Weights of a small transformer language model: a variant of SOAP for these matrices.
Each number is 500 + 40 x the weight over the matrix's rms, rounded and kept within 0 to 999. Layers, rows and columns count from 0. Numbers have three digits each.

# down: layer 8 MLP down (transposed), 640x160, rms 0.137, rows 446-529, columns 32-63
# up: layer 8 MLP up, 640x160, rms 0.177, rows 447-530, columns 32-63
down446:514437484436592480542501518513448460398434485504510567521465466503434512486491528476486521543555
up447:559416551521478511517488524494560517531496473492413494514483435482513576458471499494471484493484
down447:493563509594553588520555530482491504478503496511487459506477489515503455473501495573522468465461
up448:491484466478475479506492471522498512472492495573466601509548507534543447439453506518491523511550
down448:562499479520488520469477509543490408447526481489526511496508514494530497564462597440472563573548
up449:544533527502432449490481501477530535519499427463472418479525477449573556489540502464471501520447
down449:542474503511507526423521451538553511478478503482531635577531551549523487509517563514461499582547
up450:507453514501455532491473486487569531532459543572478532503449500479514515471498538429490486489461
down450:511461424533491525461616561536478410520490483490409503482432553517550468491506479477503448503463
up451:477482575471438454487445527530458507540489475464426500541490522549512508578456514475517478481547
down451:487470465550430472507519542462517586525466483489520524530506482486547518524521547490448466481517
up452:511499440477505424451586580463522478467485529527453446478482431486538474457574458475476480515518
down452:548497493460529523520502545433510479493451520492538514542482510492559478525505491465525468496510
up453:583444479499620451439391506486422568540446505478540578552587502530461522503519553421448520476488
down453:527487540498437578552521478479453526548490470526545516527510459563510533501470528430494571529537
up454:541480525505496500523524460558522475510531470507540507419474473525536506518526498454503443499514
down454:575499426506538421461502424578505479416500420416527481530522513501476515538511432442516463502467
up455:472478488479406472564477594430453504518492457462597433462477550510516559466493495508552551519527
down455:503484509427497485494533414412508532513520489563466484468524538483483536505447481412542469480495
up456:455495567352548527430474461459497497523425474469445477521534446563531485499457470482505456570536
down456:509443521478514449546538557594520479489534495488562511504426499422472460490556463544472522515491
up457:457529517498552454547534520453536538499548506452444511461473482501510498481520570487548601532483
down457:427559478464484487522500504518504556484493501527486473502517440480530528465545521479474583560430
up458:524500511527412500470503424503507491477503489556551471540529500498463465474617458577551487502564
down458:497478488529479453461547520451506482512522525381426499501486588499508519508430512467478479500589
up459:533495532575456537499407506473491539459480481526546519467528507491550539457504464524546495509517
down459:454469475465541459506481446589548541493531518541475512514489486559510528465480504482514549448438
up460:530486445497443469508454504540513498463503469533567507499541449443535467487548507545508497438553
down460:487485442499510506539578541465510359500513532516508530524471467535473546475609500539580547519502
up461:515519434462482415512458490489537526474460526505582529455478448510479435469544510553539471487532
down461:549530503460530495528570497562499431514518549487445515457532507535516542549460562505485560487451
up462:461438506530490476436516531511466506535491516594487483495452491511573476524447487496549574527503
down462:494454594502498525452458532484471488518480531529503459473436520424496462517491486608511556510412
up463:524506522577497454486478478538442572499523576471530518522504538438459526547506557503503535436453
down463:560547527568459454508517444528477580505552491504493538466516438509455505505507469535497551522517
up464:507515461474595538573527401497495517493412555509481549527392507456412457496489533467489558450491
down464:432556512488569509524520466588435547478466449483510572488530532526464507528560444508459489428530
up465:553511462528505519559517479504445524487528512471546421482496543521555566475489495522517528521451
down465:459593444509565460487535598447547445517433471501468531514475496477552486440518517511511460457578
up466:435475529497508487521474481533547536487548513441462481503460447487561509544510521486559539500477
down466:464496597559488498524548502490490520566515512524447542515520500507561513541459434395497546437537
up467:546494510532399389463471534562458489447429459564519532564566466543495488477479469543494553471451
down467:468476517545494492452496528514508527560456545482491480495541415544518465514461534542487459470471
up468:491485481421502435484499498551546462414426519455550482580469548493461530500424516463476557517524
down468:517499588510484505528543429526521389540478537505456501447505573513520528472511458567512549465513
up469:495527511572508522562456504492491552521474533527484450504425508391564507507517518479533452480522
down469:497476548544527594454503509580486375417536489567510515513548470587491486520514488553488498462492
up470:423444452483451539471497446518548493490570461471577426605441504499507524501484504517483488517477
down470:526538483456478431530478544470535463557495542475463431397553540487453523463506505454473505487508
up471:575548552483420568619513498496474528520517554490448425488471566437538466466548487517527429528491
down471:528501528485466436528496508521514543474468525537496450510525545464510475506531429500523426502418
up472:485486464519499497477471547493485530523552573551549597567561522544500529512448483443520542520525
down472:508520468540485487502433466486480533437490508511411513450446517516509541451492465473512416496553
up473:541494460470459452525552469520525481537535532482515498509473520450568521472479504483552470477518
down473:539463538483548586495470452482496431460472513542481499495502434480417482503552464490452554472438
up474:460501551399508531456466488543495508573433523460496457452558524561563530586433409529536423510501
down474:539574504562541541467559525516588542542500455433553422431529517490543515555533535516446534502529
up475:531459485427483522462515462538560503493500472465453536504475552476486495459523417506530498475534
down475:480520477487528521481437582465476509541532555514537519508553439486487481493521461534474433521495
up476:578470494527621446541501540568487491474545508446523446535490548537481539476529518558533438539480
down476:502497428476452559476501504500554484503466478433483496504505495458511486504549402482421450481611
up477:590507515522484509508446426509510497496508523437440485502557476584539503442493515433579477443482
down477:551540497436493451479518533504493632411480425453517559534456529411574453522430505539436474593376
up478:530463481461514511572464523556468534476509476402523484516546499507472513579511522485492533477535
down478:466541512491520525512474447490481586466527522556508512475439441458548482477461488458480517473583
up479:471505490457435479468487447536434518515480557556495517492434531509568482513563452483482473564472
down479:477454551495477543469480483487486498488485422553551494544491525515603461472579528534434471535489
up480:545510504475529584507533576540484492532490445482503509458505505510481435496449498525475519490548
down480:507487489459489438539562462466520538510506462525500494523495492463474479465510456498529518523459
up481:502526499452536541507525513492576506502530458532536464460477497454520535452460549459438482531490
down481:490490580561512465452472517441495528559490468465476558443482465527534461576527470498477478437551
up482:579507515536517463556523548518568514538524441480555495524437507549468486558485540497503556477444
down482:541455527534542518444460441435531474486517525478519436504504522553528544416495498432522482536447
up483:483572471515467551484534436572519512521412519472455496485469476510476458513439452520451488472559
down483:474518549472505529509480532433465522535435514509523510502468477495509432461525481470556474501519
up484:464529452513490526473544538519469488573472443482532519440470563455496484508531484553533531570444
down484:590544486535500497522468538477462521533448544440503524402581499458486469598554519481582428519486
up485:461510568456498486505484521442486505461458559509527468521547534456463479463467479487530524549519
down485:526545564538532512463494552556513517516473493553457430465475420462505409503561518557549486438465
up486:504498543571430431501567444492504546569623571525554558471479447540504457524505486465500534379475
down486:506509518541539542558398473470510579493568526513506522462465561411431500401512476516476463547487
up487:495552539530464542517471488475529502508507533476494428548445476473522414480506515528529481472437
down487:505458549498483541457499473480518540472494479442525534438513430522512499492506521515534491484544
up488:503540515524510550536466428520447478502457454490473427448465503410416540495502487504501501482539
down488:507518465445509442527586513440561495502507536489579503489487442471507491528526485536504449508482
up489:425466536516565523516452500502477526562453484509561531528496537553512486514562540464422533497467
down489:501474509484493512500462435495496543469484560516510421424533515514487411546529487518511511461458
up490:467497540557499469485496460488515507560503470494480525525547547534425502478519544463490533472499
down490:481506540501456487475506500500531549581450519449537503406569546474447562485486516509506503435553
up491:541528525430459541486475528516447510564501464510484511454466529499522582549567496537462489428537
down491:475512531571515527514475538513538524498492473489549444548436448556502475465478598510475481485508
up492:533450499543424437534547537544561570493472423630425503580456562545541544497470497464482541497467
down492:514463515542468495510488595418552566499526599410499531465501539438508465500516531470485484597489
up493:429522534489472539493482459525537487547484466510479526509496510510506483525519512533495517439491
down493:517452420570504509462506509508512450516492530492421557504486556506487530440540524483518490514525
up494:446544515540490510532491481448537517580499450479525472412509516493527535435485496540558497490456
down494:477528484463533545509508470547516511486550467514475474607536501478477489490523405523470544474521
up495:559540523562487563485554497520499441508509468437474462507518545466483531470535464573544463504497
down495:469469515539526472516478485548480473540486498539564563533456523502477465526457572508471535583477
up496:460539538557538504548465544537541564497524518432463472516531523501470470500529473470447466526454
down496:464491493506491458455433510542500549473487571523484441489475480485482507419535468456495548477521
up497:462503473516499439500481526546560515442527478486454522524537489451477495530487516426567557503470
down497:509458459565470603506578549395479559493514476501455500542479527510429524493516527481513475452482
up498:577494514544628557438507550557547515562491482539541452499495525476425524533487475459556457458556
down498:470531481493483486469518441515437460467493517531485446518496535486512516521526434482525473593459
up499:520487611621381531516516528454586516501545498468571435575410483433525439516496476506536592545468
down499:462479533503528456417489530443481500473476494483513494478482538538502463507520481468510460424505
up500:542505554458468489486447494489452507500524476559464466510525525482498553484494547479524519556485
down500:509482542501484557512465476520525439498505489530488486506520473478477400498533461473491428552497
up501:512501488550477440499465440510530540514506454532498490458518477527509562475541602531515494462499
down501:504499518522541458518511529529460456519504520487533416480500484490511512505555513521499384436468
up502:407491498563552475487459548546486522443543513446570482413480552413532485504482459496568494543480
down502:469526436519508545549447554528503358483477466537520475551502456482463485442473490552459485532481
up503:484415442461500518457520513582475588542426484487519514570524499530492588556486503492495482430431
down503:466490547465468551502416451467581488527545469484551521578506528568577516464491543442532553458474
up504:554493495576534493502500477533548505537514513476527523501538505495522568445463508552493444506536
down504:551451507497477499514495497515452543519514529472453548469506484453453523549519476480495488497474
up505:502537542491584526475546457546483482548481499469518487592419527504528510549371448414463541515468
down505:520503412551506535534541493488519324507511499457539510512480529483501506446512524525552482532540
up506:515486505507462446479515445531443494548587462502504488469533508497623495499527486544494596485473
down506:527487542431462473412517450526457559513470560471508539491409498493500427537517470527473442386521
up507:484455461484487454483559480592468515466432496477567502460529521541587517465545448490490504443454
down507:508528498556488514495522456558457427466495461470438511475498456475553522447458493463536514461536
up508:583465452539540391442459521550433529492521532526463442564398468495460595475471509469462413488508
down508:532438467482503481505494496454479641527443457535480444435543419525566489548493463531509548397500
up509:523520495484534584521529436502484505440424485505457520528476496482519546505474529515458524426513
down509:498500501529520512487471508553516385505499532505505525487533540470528498449513471486517530483547
up510:432495443536509589526457476534536457536494488506523506493492560493568500445485535503534525468493
down510:501529532486443588495550536428481392542482451487500570483494562483569479568503504478576546483464
up511:494501499565490504506484546532416476519467476577494466513463514437537484486493482451516510575548
down511:572476519481465506494510530500482399562485520429481595455512471548446433511538507485472489514492
up512:489510495513476506529442482454460535572549543480515436476593581497539553496546488479501544570499
down512:491493454452455548520530399532512497410470540440560509492464551453473481476430527551571504517429
up513:500493498448459515425432512539417519478493484541512510505523420513517498540510468472503621426466
down513:478486529511464482459501483516487498505546478447577416486464461577464492491606475520561476523487
up514:466444498524533506541493468461491458453606523499447520445506497551504504401447527536523470491635
down514:511514535544438495487497523445510438531629526469535609533543515466471515500559450442525496444455
up515:488466437488474530508525504536456499535510525542467506572594519513531537483472545512482466464500
down515:481413480472539532488496493509524541500526461432528438476494469500472445476475472469408441508477
up516:525520504470474528559521440497598531538487432510561520521466466520425472512549518502521489421541
down516:508501504534459468457507499373514604438479514527469479579497494554487471488476470523474569518546
up517:478485563396507494542560522490481475545526513559561511559518464494476569516572511529466549437538
down517:516480439519513496513513498478519364481481490560507432516472490511513517537465517522487491487516
up518:516543520463497547470530518533501557494501527467497488507552528538581568482496507533444444496536
down518:516524530524412537468558477564497473513458475544543496497438567547514488520534476499483510466559
up519:427511539532448428556530442471473575465512517464535556518500498480551512463538564500463489485524
down519:475577553492537488489508509435533491555459483491535511560465478470488446505575546527541497530573
up520:487512535508426500488523503568550490511558507570501594545503492466496545505474441566530509485627
down520:457482616554518488480517457530551544515508459612504576501522386504461506413481513463478510543545
up521:463504463495415551471481504480505538567444483505532477474471513529508568462464500507507469477505
down521:520476538525507544513522468517491484564495495479492463503471568444502439603497518444510494479454
up522:537514514477502493448520518537529464487554521473488486482460504427515570497474439552539470452483
down522:446466565561484586536511442573499443443482457525524514545522477610542486522433433520523506551472
up523:501507488500535519531541463464491456428510469511509478505479505535537494518419523562500510482510
down523:452511554523424483482456511464507388523510530472591514533515487443471564471491463508412501471501
up524:449522471540498456539477476490524522470456519493473468551456548546494489463569415530480449482481
down524:499479488529499443538429563497527590458542559523541444549434450460495490494527503499512474460460
up525:511488530515470469472568468421527479377540481531526484473559504467453475425494409570569554503500
down525:486537439486479505420513511536439415479479472475521470499454494502475512535503456480459487450479
up526:477462550535480528509486449529590452475457571465537530519467484518530530558519461442483478580473
down526:533517549502516511437528554465541496409476581473562561493473484542491487466489520425471517507573
up527:534428502463468441502485532448462554543459477480495527504470494494449460520469475478488508466470
down527:476460526545463535521486463524463473467529493507532436502550553520530503471455546458462464490536
up528:521529562486487486529478517500547473466463470490549476511524478518557477492495559524454534475483
down528:526533452517536527466524512522490363477481531441504438515464498511435476483457483530503494479520
up529:548532508485501454509505508520501455517498525437500483474531435534458494479494458477533512477533
down529:482492590476549531518445530493579574492514543514468447558448516486476511507470539518514508516486
up530:548531482474495500484506506520525516498484562554472411526491433441472537490551519544554485441517